Each number is 500 + 25 x the weight over its row's rms, rounded and kept within 0 to 999. Layers, rows and columns count from 0. Numbers have three digits each. The size before them is the row's rms in percent of the matrix's.

# down: layer 5 MLP down (transposed), 320x160, rms 0.144, rows 138-192, columns 0-79
# gate: layer 5 MLP gate, 320x160, rms 0.205, rows 139-192, columns 0-79
# up: layer 5 MLP up, 320x160, rms 0.216, rows 139-192, columns 0-79
down138 104:489528497530542519489494466473526508516496501461471510494491509515506529515545522496518505467450466525472503508520444522490498462510532489499508525508464481518488501492512513454522500466493482504481519494514475447538491485472523481489507465
gate139 102:477523482474496504542516488510512488503518472524498526508509465507483448594505498508530514500507477480510481534479464512533546521482518483455509538518502531479499496465470488530478505478515444503485498523510478468450498460492513489525476488
up139 099:531438508456457513475514512494502492505523478525494493502519515480496533467490517481495519478505523525481521489492511463530517497523491511530501520480480518516517471481466496566531503472476502496435523513495465552456483497451476517511523531
down139 100:451508510498513498491518467510510519495494519465495524512485488499461454511493486514516521472497500548493510410543481493471507483496517530499442485516522516502485495455508499503540466525542521525501489505479490547503445472463499490491495501
gate140 102:486485484474521501537528483429554498480477480485492526557485511479535543562497493527497507536512457510510500477446485483489530487503480488479548474499528495498513503478500471518543502469490445469486512535488520499480488474497543486507482462
up140 094:512552500491495525529532485529493481469486484487476462488511508509483463512507466489468502536481463460492544488468486510477474500544525497514520502531488478528493540488464505480481524518469531552466477493516505461524419524485500494501486508
down140 097:538504488540493485491474486477485467509527511522509487517513486518505493487481492470487495507490481547512523504492476463460505520506482519516509487482491490461460483513508499515507490509522529472500485476504455560515527465555500499537503503
gate141 092:529509473500458488444525493505498495518505488490474504520539495498516498475481456549548439490455479503471529486531493512497504493492483504530496504520548562460485493452535484502493512507521465488441496489503529466503471525504493527495460498
up141 103:482489506489489478477476506519506512481528522508503483485526527495496486520521456550509503461498492466480487535458493516498523515514469498545489524531517527509485533490497458466499442516511491486517492502497517475531507508485492479522482492
down141 096:531480497506514491528497494472506495473543467491526486553513514447486469487530511502481488474511518479500516513492496491559504547487424520534484522520524471474502532507525473527526512509477471496498544504529493497495507516510504526529509506
gate142 101:547511552489526531521483491460534495451500451492517468518525494531524492531486476541589502482519507481524526499509462522535516528485490489440485521498538516506505463477505489527471503491484496503535477516532503463523506527505493489503511490
up142 100:508517508486518520509527497507530531443494499473500473500441481505526500492500518521507510458493490510514548485515476505501516494479465488527496516496500488470505542500491489456510492482461508433518518479520510474558491483494471501544452519
down142 098:524490511515476512496489495507572500454494452510524466447541489479506483462499520538520479480507475498500509491502544506512480512443472498542508497506489489477490520478494482530522474469472486493545471493471469507520461546470510506494430502
gate143 099:495501499518518509489492494517525487509505470497475502522526501503487485559472471511517503519477472504497504497468492521515486493461444502462530513562481504471509504539510505466498534529504479522483480544486523464454460512477478490478460560
up143 101:523490517537483494520482535490505483465527476513439507502479473476502488429517498548505470548508476506486474474471497481479462502529531530492461510539521474495495486464514543433521509482525492510562501488526536492475522514575487515474502509
down143 100:523487471503508539534420508526487498530496496514503513397466505487548508508494487536479507506525521503509504507530482519532473493530480485501492491494461461490521515480507493527505494522495508491492532529493521509517515535524502483489518467
gate144 104:510507469466489536498512462488465571491514521427558533517511525501513483481514481524472515501503453541522492447471498458468492501487502516494485480480491510509495475488479517490507495541491469523500500522507476463499458484516505446495500502
up144 103:481458479472501475530510515516580504527481462459501530510475538526520499506531444532506504499449511467484545494529495492510500486517532497505461461494497494477515476533504485473495460541491495450509490475505513493530469492475543495508494558
down144 102:521496484490479518502478467491478533511509502503483476508471515469520502496518503507472515536525514491473493503533505474502484516494510491556508490490504520491507491489512507473498497495491474497465521512511494526536504504467478428475494509
gate145 099:544538589500500470527501530498511496506494520513485523554509521504479510481487479503451482506501515520508486487484551504481520500470480491477483495542502483499535502470503529524482493460495501520460545485492519534504522508534478496531526495
up145 107:468428463533511462527531469493466521498468471530499480534489472509547520514495448484507528507521465496494504505515509505524456488488482551531452497488495478505493534478521513549502500515480536486529503529478508533450495491500511507518475521
down145 104:451481509542536488489509510506491510479477495498494479545499509504511522510470501491515498508472512521445476487462489506492533542484490479516508473485498462471518454483479532525488450484494530505516515533471473552500511526470467478489555433
gate146 094:500506525538504445487494490505480496517513527546483529515517498507511522524508510487513524521410559541452486533495486493491473461538491479543482505505526508489495540536525503447526517485515460523508499529506470509496502516483550527494505502
up146 095:506475475520469475502504498483513550455477555504463527509511499472509540484459523531484513499542495488519518514482516548525522485474552486481532498477490475523440507467494487483515468537515509443525529451482502543547509529504453497521505499
down146 091:491533502488470495494442491514533527488481504562478488499505491494538466506497458504504499469536460485507548481532481493488481494470504486526496508494523517516491501489475460445521507522478494531450490507521509500481463508480484492523511496
gate147 103:565501492495504513491527517493546473489500486515500537503510496529476502548497527564482495515502534482525496521513533459458479449538497498458461467509490468511486476514511487479490506507515479530502519467485440502495443505509496492485498514
up147 104:507484477507502497530479492505507519517470467480529536512505505511460548501493540491527506504479475479495495484541505486465503498551491470501538525533517474500466483492495485451496484465545482478470493477497482510516479484480516527429518450
down147 104:514503468519486521470532467504518518487522479466494481442518539517481531518496519460535494506505489467541480552509508489510458486471496472470497491494466517493480515515476469499487508536554477514502505512516505498503509505523493491532477515
gate148 096:465483460491473497494500533490502470491494509516482532557525501481488463546448478503508493501466479525513531482479536491467513488501473516493476571495528503486526503479535502534485523524487491511484528522501448468444516517527469452487513459
up148 101:515533557524463542495487521504518489489476452459490501554502507455498479494517478517495500559480454454532470488519479485518547464467533539519513517480496496496499503524528463524459517484488476497501430523477480456507455454462569515473504528
down148 098:463535499526510499483497489487504475525532513529484474481539514564501490504491513488513453476499486488542541502500508509487459477518526465475537522483529504467495499463475478565506520465526481524490487456495511506504526489525496518504503512
gate149 099:542490463531519487523455491483516524495502531521531489464476515517516492492467433512446516507448482505495525458511492496512534511476505481506541481522485520493542504500522516470512511536539484518478473509471491475521465502489505434531491552
up149 096:501468489517515521504552532536479499458481513482496536569555492524510507511511467573479498515524457507486521531509522555489475494531545491451506521444485467523495474530513507512476492491472527508521489513516512529504517505491498491474473499
down149 101:523500500479496525489499502509485505501525503475457485498499534490493555497500486442506500489483487563469516431496495478482563540487489527490529512508497475456514489497532534517539463520558478532498501540486517491474509479499449452529493491
gate150 096:448482503476515450502478499501498484491488494499490498509531524507520543465474505463488481503476556507503492494460465474507467500524499506528457499490511503517507501496498506484493502443485466496454475483518466492533544488506519508526487482
up150 082:516538521550478473491485481532462465509481464466435513501517511506501529518486503496483473571479502514478500491499489492531515483486492490519519490514525503475513496493427530472491500485520523539463536443434502495520478491542490533531472489
down150 089:507476540525466533516505470479498536496524448455541527556507519482490500519541471509513494551527492476512482477477473491466474514512510503504530498490505489494489485515490513534503441524489513509477473490490448489497513536466496536541477495
gate151 100:497502509486497470461538523509465485506519477498506497532515505483495492523466450569493493458482516499480519484499492497520509508490538482513509521504493482518481501430490500545486451490506522479433520478523507529478501526499453490508497537
up151 099:514482508483521487473518485520509509543490436524478494437484488496529483498508531485496470517490468509476500510465473498525455497488505537510568503494477483547446482479498484463493501558534459506487482480489515453524534490487535513507508524
down151 103:485488497487460513480497497509459532524501543476514498451483507529470474491480498529484540477461515474464489476514492491490449538495535501539550490495482519508506502475478461490492547514543471516465553472507507514475481475513486502468509522
gate152 098:504486534479511523523476466504511492497514506508492469551469501443498465515534532532495494539467517503498527542487491539451505546497473480511497467492507533478465449473478522474459501506517556483523490521476464529531519506505479515521533481
up152 099:482480502470494501488502519510505518456492525472534524573503496482455470555479528532487463455476503465465502506549495477488514478500467495448533491561486470480513502486472510494481476518478495519483518487528517473508484448503483536545493504
down152 104:480448493463495488541474488512506488499573503511516500475495528540486508505496485507484479488505491474498531463521509469517492473501497533537491527510488498520528507500461455531525521498503517505523552487484467499481525467494512545499527485
gate153 100:494455484539524511534494491485469516523538542514528494480507516519535490485518473554521486540505505513521496503461553524478539547465461468471495480493529464511513497509520472508462493486566470494501516447515520485487515490460501467528518491
up153 094:469539514519459496481505546537501473548513441512499482489468487525546522520543488537474506496468524491484508490511453486507501475493466528533516496479508537484500536516478464477513544505498490508532523524535488497527517473485476501486498537
down153 094:501487506520481477539494509480509541482492483494532504552458518508528503546517446506482466454491514504520508479491526483465505534578493488491516498456512492500467476513479478480499506496561474555539521465511466503495488502485462494516488488
gate154 109:517507486519505510497526516484516516519497504478501493529510487507468484505470484546483487494558528484520462537454470501470459523559474490519498589474453503520518554524505508457472486522498513514500524466516465476511522489508484501494514506
up154 106:505525469459507520494526472485549541483506523513489545504484527471521550476490554467479497517500497487467519521500494459538502521504515506496498479504514512487499492511478492505479506543488518486501496528495507500497491467476524484484452512
down154 106:504525478492507491485479543516456518468525441499504517496530457459499507530501505502496509502499534519454528464522510519479542472456504528488483528516502488509533425511506507481469479533515507490530511513481514527454471502499500503464490498
gate155 106:461474468522482484464545489487524466470488458526508476466523509524527493466518520513499489479513464461469514459501501497465571492485547500485495509511509499467498485494510500519511526496533501537465534496492521495517509514489522530487538506
up155 111:500484503523513491502492528454538501504528516540524512502492495529517488500525482476497522508487507483518510475514460494495484477489559491461511497508506516499514508491560470468513515457533530503483521495499529502499510493450444470492512543
down155 108:486464499502491533449498456509480518459461513499471450541458495473439509496495545522533523504486521487514484490525472501516520472521507508492484503493485482491519483467506484433489464507500483436489524475559496517444506498495488496523536510
gate156 101:461494490497509496501478517453545505533493521499500517535439515518498466519472545529449445514457484512468496507510496474493504519518468488536428478467510513477467519504477472506498467519468484526490530468490530489490516455496501520502504502
up156 086:507522475511518447508529493528482505510529514481486489458498458536504540478501529492494550520509530474531477531516458459507503502476488478490542526490499482500496532484479476510491471489475507456513478503487537471504499527505552457492458472
down156 095:480480491495484490514487487549489500471510504532513495554511530419507499515489481461495490518511543453523531449519508504546494518469474521511539521553510506511506482496458510511496549490531492504502473527510482475497533486482523471520493504
gate157 100:516476467493508477526524533538482490458497555471491471458494456506506485479478497516461516495488485532500466505507481516483474550481534519531485513520474506472506477523475501541535500511499543439478504492493524507464463523536543507520481556
up157 103:536509558468488514462515475514445462508484529487493479513479494520528490458511478485505493505460490507477499514463512462561538524487505530540468509483504523449509429494449505501523528473485522494513478473498481509507533510509504492540474461
down157 105:502507493545471459553513505538471437463508549495482473515503410491479495505501460461476525464480497510544496465481456468520523540498495472475482503513512504491529538506481478504521500484486508465470503462492480527496531510496518493484500481
gate158 103:476485477472491490479528529494502496478508485508468472494574530543486498478516461511505499501496547444506489524493468492495501503464517498438544499500481532503485511487537474500527536498512452544482519493505497480447480492544488539516516525
up158 112:533453492493500480488468514541487546488532484475524498496480525494470478454472512475479517499503480533491549539511512488537521504496513489480520498492507529474498490493474492508556523502495473489503480484498531482482528470514518468516490499
down158 105:496523467500511543487502494483524478486511472502490481519505505500512479491494483503499509513460505489464550485529485475516481504485497466473473462469486515456487469510529528533491487488507509503503506498531543491499516459517493481456466521
gate159 105:532531502516525470478502500473507490508561478508491535499491431505483482530486492465490492515479447505497482498497491550475494544495516500489492533506512462529495491536524499517491486542511487514486441537464486487509438502427526479512498497
up159 101:495448508492519532455505507507459521480509536481520431529482522487530518466488485531527524515476489481502515472487505510529517473475505482486485499473500522497503489502493460476518491458479466507486514435498491479551491472527476507506510503
down159 104:490491516461490479506471506513474484516527476503502493483481551506455486473485534505492470461507509481477517551516472460497525505510550483472505505527472465528492512495512488453483493492474524521487494490476480490495515491504517474546487479
gate160 098:479502488534500533507502518515545463474512512470575478472497483465488509440511495484509521434502501474512505476456465511519522515521496458513517506495488476527493505510536549509475510465538502482549462498503534473497481527507535477527489485
up160 092:506504479475534539509513463571477486491500499523519506537495543503553481518540502492499487515480499498460551506469486453497490461487486490469473498499515477530549502448490514474473499525492485497516513495502464488515476502515467483478465496
down160 094:499530545553509496536546504460472525518473520511487478525494494536504471514486486521531530516502474529549449518507478558496490473479474520502458461490484506465535461493536507503498482517487505499500512510499504495512526529505480530475470498
gate161 089:522509519503510505467446491459506488482489531455525515499526480501512486471497540520484487469489461458486501520515526526528513506505477522517524526516479499529485517503540523512498522483540555547521520490523517497494514498523527484469529494
up161 087:497526497486434473504452484510469480466516453507474514521493555507513489518513500521516497490488464478531500495504483527506511480522474518480525471518493503471496463520515533475544471522493533494512504532448470476525493546521475474474476524
down161 088:494452548549520529530583502550481488465501488477463482445477493484501477511535549476492440481494517555498466480463534520478506508478508489528483491482474492510496461489475475489491540506518475501514469481528473512497525507454491477505505505
gate162 101:482492477494510468434455494509530512490527526531492519527542487500518470500500506496541532524469500493514472493507545542418485529481488468484536498473519502489489500509526545508485501515543473470474502522514480477495498499526498510487465483
up162 104:506494461503504494491534502497511503530525503512463524483501472504497482538470510495517522480426459460495505517505491553457541499509529528504447473531494494474472497482496495502488497481521520552501498509533472496509497455501525509508505456
down162 105:515552506518489511515498475552509505498463467509473531499535515534478509528471501479500472518481465486503521518526506513473473484483482512503501508528530522490495496472510493495474480521512479484562494488528502522507542516521477535453466531
gate163 106:486478519486487447506503508500474513505493519528501453485482519484497508468512515509495506497510471522500518528536510517476475479450507494484479461494491473492539480501522531533501503488455500480515534498509487516564488510497498491520506554
up163 092:454495488542488525501504485473488462466524515493478495502481498525511490477501490502540494506471517456516518493544464496473523481514486468479544465492499486485511515462495508484484460502484540508466545552513517474504519510525515537528483509
down163 095:461496462499461536537454531514497450537494471504537503519462518464495511523513507465507464497471476450494491480514471540474485500475554503511548502486486456497504487477504514508481454554479525493470481539517529460496521461466498538485453469
gate164 096:505476491515482518469473522521502466497552488510469510527491478532517552511530502504544443472538497458495551514496487464532512474532513515478524544512500516527493482485470495490486492541469519552494495523501468500517515500488544529522543513
up164 090:502487541477484512485494490549546463480455445552440508515482523489478485510517504535490513498533501511529489492508493473521533549527524531504506493503488526475492509535537481484490500508509523543489535553464478492528513517482525531521484504
down164 089:536515492515490537544495528529481476492509493470458494479465529534505513509494510476496514508529481534502489505489438519542497525506536544516465504466479536515486510490477515517492492553482570524527491517490501523516512443447505538501528496
gate165 099:486541423453521491478472495478467509482508467465458491494507483500563500524481499478530495537500482476476484517468518493475516475517462519456529533491491513504477551497479512474484525483452445492508534470540517515520532478510497510502452468
up165 099:507508513525466505448465464502520470534477496480523466468508514480514522470447532507474489528521491505498479484480481476499519513497477485479480471517468554489511526490500509484523480504482465497503468483526454492488535522470505493544490498
down165 100:504537505490521479534502524518454500505545537495471481484528537524507509507502509479492523527509532527503519466530501499499512485529520515449559502530524506541453541507498496501467521470511548516531480493481479505511489483506499464481494520
gate166 099:493476538477527529525508492544487547484506513475496532526484553457472501476450498458494495564465508526509552548494506476509463501478501467494534489499476485505488508510454468532478521477473524547536506446526496534500492507498463466491534492
up166 102:535482501478474487515552500503500543502495531505526553521449511460493524511481488491509444454490500468524500492446519490473510498488470524485543501490494458484546546543501513532495521485483498467521497517494528512516510516556493498502462497
down166 101:488520466461556479522474468536547442505505513492515525493485510520503477505501464500490497520509491491508523491484492512502479504509501523541466534470504498497499522489490472505525474506522500501503488490519524462490488491498506533554530516
gate167 101:520475490448473457478482508487509459538549480511472483513511511487505468493495502511519499495519508478502463500474501476481499501444524563520507528461501475466449495491489521500501480525492471532498484483494493518502511542477523495511512517
up167 107:498475517484472496509482516486478497458532521528490487501499506518465550511493504525436498554520515476440474514519471510543531462482520512489525490502519506503481519506535542527558490498532470478540513462510486516563487469476501519477511479
down167 108:493521494478511495516501515501493525460511507517523456516479484460553537504494488489528495506535459502446531505478497479522518488502498508536520505479514508506505504454531452502525476506496504495483489467523471521555523451544524465531535507
gate168 087:465479536502494511503538541508492505501508472491494512453533553499463495525510521497463501516465496473508529476473473460493546513481503462489519506512480531530462501480452468476520564527473494490497488500454493512481539485522488518510484482
up168 088:450505525483469501486487509460507458491478502511461515430499525493482497516509481519454523518543457469522509519502534476530524499507469497516500508480485465501474522502546527484538531531482506475487484508527497503515438488548514532487510523
down168 089:480488480491496477513493458515503524522481520517489529543554468508508501453453489556522475538482509506509548547521488481488475497505501527475496484511500525490493506473488476493489494509531509482498526537470502475473537532470477526526508482
gate169 101:476492500465493491473466478468527482524486466505452500533477527475491491470527474510468505477514529517488509492503529502539480477474511550502537535490509479477474459465511476510466489521505479528520534499541453476476477460512466495528468517
up169 099:544451508425501536540473489484479453474520517515489506539514467533513536546510514541486498503461491535503493493555497497540485485485462507485468480463555474530526542444528512499479520503474510522517506458555491493429493497523488467520491508
down169 097:496498504476484515493494489484495458471503461510475483503504509520500491502544489511505490503513544470505509491534475541476481494537494472475562492521542481518526512488475496531460532496524515499482458519527480532484487524526498496476525539
gate170 112:505513479432499531499491447496547488534497519486485498516448527525503444492485463501471496513458464470487522499489517513501467455500503466488524522500482493512529514502477508492467535519508538456521553514478515499505489489508462495521506461
up170 110:528510501494535502496480556470530481518465463483500521518505509469492493472503513492511497507500514512527553490490485473525457519494472484502493528510492438531498495527522479467479508511504505472503482485565462467511526530484522476464515467
down170 111:528524493491472535492502491501505534488516483483508486503473518487492522514517454469546506445474543489532490484482480554481492516522516524500493527439484530453533504517462473492503529488506500490502506515529497521497511513501501516488472526
gate171 105:484464497490516530523533476481565456476496538489477526523508495489508508497509514507482479515496493462518523499542501537526503508443516514446471499475561491554479508500453498526511494469516531511533497550513492478479506517534493474503490491
up171 092:544519539498484472492496478494523481487468527501517488508485493494508525496515449548513512492493542529494485562493535480520469521528520468543470476472470540479516531517501502525508477511538510459487489550460502496532508491528514495525509476
down171 094:505462483507533515475483518515535526504499481576502511533508519499493460529505514538507473537545513501509501493493538489479480485517488526517465494509469494482544504527513466512507483518511540471504508509520541514506517529473494467461454487
gate172 101:518509542471496494490484521489480502501500513537503530501503494515503473557494454519530510492497481465468542558485515496461465495482543490509523501430523515531506470486533508467509520512492459477531459509490528524530487505497545462490500481
up172 093:501537525516476480468511463469525548502519542496540497455473515500460494509499496504494515521479475528444516519514504529485521516504480539522528519527511480480493538491486530502518561518551487518535440536485500541479481503492524524474503460
down172 098:457478511546493512544466509525518485516465466541466528580490498496496511531514437453512504484503488495475522520509543497473493502492487524493522459480530442483508489483467482472458514501491500490526509504479462446533518527523466507509502522
gate173 097:502468479490478538498521529522480482512499418480471457489493478498480503518490482501509490509492493522509502495477489462515495486472453484499457498461470526526486497531476473528495513504501500497496522518502504509447541479504516507516571483
up173 097:509490460510493498462511448517487497447558535508528525521496494523515515500487448508464524517503550451537507463499496508458514520474497538501536491469488497500484498495498535499486505505471513465524496490516502544511499502511507490483520535
down173 096:516500505521498509526516513486465491558475477514487506534524526473474526507492557498530499477503491503434489544513476479523504524505515489477509493505497497512463510487517454525506482512518489502482513531510484491502493522516488522531487448
gate174 105:532479499465523543491483481468526507482470495472467459505526505499520508522472515504517512524500486483461465465503549471492515545469465498506437534466521506518515513507501470508497509490465479505525477513484488501475471499509494483527506495
up174 101:519498479510446491487509512474484502503462514500476492523471479484494541524462510485524523501529517540476483506473496489476459488506512539490510481466454469491501517441562514468458466481546488502495474495527505489469517550470462492521543458
down174 098:484509473497508501513517513482490501476472502466498501528513528494509500533460518503497457500533493506499490496474511471522487488525467522507481506482535506495483441497511504525482502479494487484524470497503517548488505476505467455518507513
gate175 106:522479523544466528509533515457494498528488488484459515491502469472477482500454479506507528503486527512517463538519533510511489506532498493524452458478515550501494463529522487490500509509492454548463473495497502479485542537488489517530555502
up175 100:447498511494481505504534505466544493482529489497484539485485479487469476458484522505513495478500459457512507495477547481474504496515524466483499547499528531495476512481496579474453527507491497507494517456466510474472458508472513488455496486
down175 105:528490499504509539508442507540484489512503501511512479548511519521500499527469488514472477509528494500531538465490545542530489473487517531518509501545491489485492532476475542517489495482498506500490481515532464533517499472464505523473450504
gate176 102:488484511502495489473518480478473514482532541493454479483543471571481471445478536502525490489501502483502480538508510512507515501490515506519484522479483495499497519483472494448514470497495480519473447518501463484450523452508496546502493507
up176 098:472469483546500492486535494507491491492443514544494496498472506538461516485509501478543495498535497514512537516488516466495521511486473562470490537513465510504488539510553503556548503482493479527497511496484500541495474474517539510565489462
down176 100:550451470492493457507543473523493459506484452496491491541474522529463497473503499521456536532538488505494536538526452520493531504519515534470453459465509510509458520512491511531524516479500488482534485503508527519470440504518552510506525482
gate177 112:506483503507479517502505480485532527535471528493478463487498520486499484480514481487467503517494470474512501510486514521488570483489489528468463506533469503536479520484494533491523520476555476515490513513513496484456489508469464459503497495
up177 104:508515558497510549460496490475541503534530540517503521520518540511474540499519470519475516525467485513519469506493501486464508446523505507489509460506491494469532502525527519463523532507457523521532535486524516554474526477503506520495491515
down177 105:497525505529521505489469507544522466530477517526528503504521514500447563469536453507516519537476480500462509519483527502508519464525471505455485516490447504566523475480469502518492502489448505477460496482507494520497481529485542519554509509
gate178 102:516504488505487497508517497497471484493500476526523466515514491492460507494515491479534486505486504519490546533509485527485508489492513485530551464511506504499496479536532537510461509495472491448520443489487472525450493505493497454503496583
up178 103:507457524493521484509492440454544530456490494493472472547494484488458533473503480489473500468532490501473549511477501550491539463444504509489509504499443535464507514522580500526484470466478491462523484511507456513483502507491555495519528531
down178 099:533509489495500443515473480537520484518536554499494511525486470466483482495496518542503458466497483511491485538498480515571487466488513464511500528522518508517518456462523472522499451546520491497511497492461500526504495532471473485510482468
gate179 091:472483516520471475481507515512528523479512460468518511533456539523491504431507524496507483497468484527487500462505479515539424447496512543447521508491491495529510457484491499481478508452510448487481500533513467470472529486508501506504479490
up179 090:514533536459520537485519479510458455531498528516497498522482526439463511501520526491489505452462472438506512512481476468508520471496495489510512470471480495506480524485477494478482508546501495515527518519464513509451439507477484482490543443
down179 097:500530475535520477518506503502530538519507496517476528468516510498502540518523473453495534515454501520525506498492517477474469480517524515508476507475500484488516514497477512484479451461487501487488505466534493491551501520445530483519496552
gate180 096:512523538467512511480500512479497478489450512496524477519536512533511497510480481527496469482507517528467482458457528494521534522518499505534447484540479472555502496539467561492481520514522481542489516508484500492533485512560511525484508498
up180 089:479507526510491503518525484494497548513492495555559531546478481472470497486507513493495496474484503474522461501512474510518507459486544509453492529469533532487534504488509463513512479506480512538467442517514548509495461498482491511486506492
down180 088:484504493531548496508486522502519530536494520543474515517483481474500501472493491517457536502510518550454502523481479524469471507505516483483491487468562542470491512449466504514499516511501540502520482510482531553494537482476522480479450490
gate181 104:510515509486521512493472531504485526480501507486547484448481515520505514539464491513511506530472537484475504530473513548501536516481525510526471475495537478490479476493473567518501514505488523538533516499513543484513507493467496487527505498
up181 097:512525501502509476493457486471510551491546520462445497513517489480563553504504483505512532514516510475525479566496526487498486501505506502484544455484483489505497502494499513508530493495482518478518513505514485512491512494534482525460502429
down181 097:530508512505437467525511492504508518467471474495462464521492511532493485490438503470466498526506512511544521502499487510514508513503475470511557496537504492499472483498516446532531510525542512514489489457468480508526492532488505474527504519
gate182 099:545465502469483500482554512449509456537529514470488483518487492493495479500511492546543502497527467514464536516494505508548473502478436517508496514538513530509511491517556512489489519498438487521502459486516517536497481533468512517509485527
up182 098:495530485489451518489539517531524457500501474479501467507477521469457472466491479519474480493486536462491515538509529493516530506446521513470500528471505504507501489494486509501492466512459481500509496482473490528480507517552517477488484499
down182 093:510478538495511461497462469502530480480543509526531543511474488543536456476530453500456498528489507492501498530456456497526517500548475477505510509490496481459503472491506499499445463531500532512490482518507514460476517503554501539489500509
gate183 099:470536474512471481471467518509506469515525476528480509552453505510453515497509494559462467469527510481497494488522485532461555504461472539479549528492494490522519537517510520475476537509520557534523455517494487496486514494447512485475486522
up183 096:469524496510509530576498477501511510491486502474545500512482505490516486510488503466529488476513496484494503509517488479516517541491500479478451479466482412506504479502483534491451495512506466516469502485489502517525466474527517450508480525
down183 096:521511530502460510500517476468475453495540490514467479489467503521518482547540535509444479488463483475496506458511453450465514523511480523538547495495501505438512505523513483475524518500491509506517534558518532522472575509492499514526532483
gate184 104:513531464519523535491534488529545478522497532450509490491516500505477497549473542501490500505509472550543500493488526487497487469518507486524464506559481511474501527497549502516520490490481507492502539481560501465517485475497505481452505485
up184 091:509485520487539518477512497513524514519531505513488468497522459471468492510517482537480480492493523508499501541481486455472483477447517471492475529522518526478465509499553555544479503504505510512510491518494491469488535481526470484535510469
down184 093:539531491473510518488461458527499467499497538511505441483492489517508499496531500527486488574488482483504517523509486489494469478443499524485495559520472530501480504524548514487514472521506557481525466533512475486480538493463504489475509502
gate185 092:524512491496540529540465447442497490466560511484484511498557514498498473505492477508499441502514515496500492476555524508527520533530499476498461468523486471509491436512466539488476499524495502495548547469484520468519499517520528474473473520
up185 089:496511521460457484501476452506519488527506492468461496475538527511485481501503499515531425513471531532486496468512501482497510520492423509554467495518476534513480485550494469497502462494495519481478482472461517514503517503485496472473520502
down185 091:459507516473413479472486514513486527473498485536438547493505531538519542511497474504498539466471475482476525510520531482492462482536466515533529507469497511488501460519489490466532479492479549489490487545495519461487507489478508501442516514
gate186 101:543539514500481502509496521546502510525471504511515522502503492463537486535499489495485496532498460508452497488449487517500499511507505527487506526497496450508540518483480498460532497535495502476514507533504504462494508536451482555504506483
up186 094:512513487481473536474460531478471521557525494534533528494479483525477499463498484468564501548522503516481460491486502486491486499479509538508526507497513527527497513486490496498512491539459507480457471527512462465506525481530541537498469494
down186 097:496491486502529472504502500489480532478529473514489501540467509539512483502516482479581533503500491498457477500497468484492488533530528501574538503483512510498491513530497510468500463496518468533478509506570514484493529480536489470482512567
gate187 093:517556475474470492511496442491557470495509545476516530478547452515509485488505462521503517526448495486500499527512459530532495494515520530530496518491494522451505500495524551508493508445510520519490498520489437499494499499495521489493522548
up187 089:541532522498507488520544492495469460481500481472480484482498514483436515535522503523483541513528514504462478449488503498481513497501533479524469491479523499540468528497480503516508482505497528493491475495521486520490496493460514487527467496
down187 081:503535490495491483505513439486506461542501539491485553520542470511497512485478459545507481470490544481534522504525527488519473538510488552485505508492500497461525505523533477493512454494476503498516541544444471472527511518481500507464523513
gate188 095:479534515428502522510549508533516506525490496505517520474508485551471503501485525488496467487515472520519490511503504470484492503462479531502463512492530466481487523517506503488518499547531439538532467514504498463549502502499498506516507492
up188 098:522489514480527499479508485545506517495502492491461485503452527499512462502492491530513526486472524537555534468473532491478530529435509478513483539503481501487528500485537526472531459513485496464461485500484453496513503482511499503535475517
down188 101:523509478518474481529525528541499476520533460523488483537493524501464500514509488505505522497484488467514503508495478550528522468498511498499495475478533487506499472498486442483504465454516519456521480474512509483472501462506492507533541504
gate189 102:497520505510478457519474526490522502507488517477561493483486482524526546499535544458497515491479497538500522507480464493506518450530492477545512472481481480506489507505493490466484519492497532543523475451454476496483476519490461481505488510
up189 097:499538500549480469573465518517514482525506504480488507482521483475541460519496474508494484463496486516528480459519510492458474488542519524512503504485509471491510540499506519525537492513468500494479502492480517467493541530498487487465529518
down189 095:515529531435501491530501489483537518502535519478510505440517514488556516476499488510515508442474493524491535474543514520490521487520549494507503496510503483486489491516480519494473495516484510520565507481499512528499502544513491483516499493
gate190 096:444492503517535486503465486495513497480531464499520516495485479482520490543415513498484498488491524504443494525522486523506547505459466483491497506557506464478482510479503522516525490495516492465511530511481462493489497553513504461491491497
up190 101:471543505474471524542502492506477503541493500488511474519515509508414516450557523499496499498455536518485486505509525479481496446507521486516506547461441537485531506519492493507495501485517521473489502478524537535534496482533475478491537470
down190 103:469507528506480541497569485520491456542461496501510495533559486515483518499489521477497441478467500429489490526485500511477511487528512483526496498498489511511522450532508446490518550509468521529492470502460466524512482494526504512487491527
gate191 100:529467487472527495473514504531492481501529470528467504512491472494503511496519485522514513464476512529462553537448495537558499522557537484492521482521467508488524518493509549508515512519487547485516498470464515484465516520466490538513473519
up191 101:464492495501533497524467484483494569473506492491519503505468535521462490520504479510464491453533487506493498471483518499476522515461474507504505486538519447483479518514521495482509510509505516493536517481515500547556487548515481510507484529
down191 099:499483435547485497514511516512484505487466512512480479555531484523530493470468501533483485482516453507468515472490459494477524479469521479494475517512485490525491453507482509490490472519508531482510510550497454521503505525480470499491501500
gate192 101:512495535540471478490472467513490488480505503525505514554526492472478526452474481528469488480484460530521511488493493514504491551464459512506471484539487492506512478498484528489497465493542463518452503488544506454510540498506516521518502515
up192 102:504509505489511517504492525496520500503475508491487527498532487463478500515489506500485501470481463473493475475495537446532523465486485502519469506495511475484491505542515482526512507544489461534476500489511511554488515476471520471522504529
down192 104:517494484515501510513470501499511510483524528531539497504511468463499502468502479482518559519476436523463491551499484486513513505502500470558511511471515477499539531509485514529476511526494451502522527510474520496496516514466518490523528479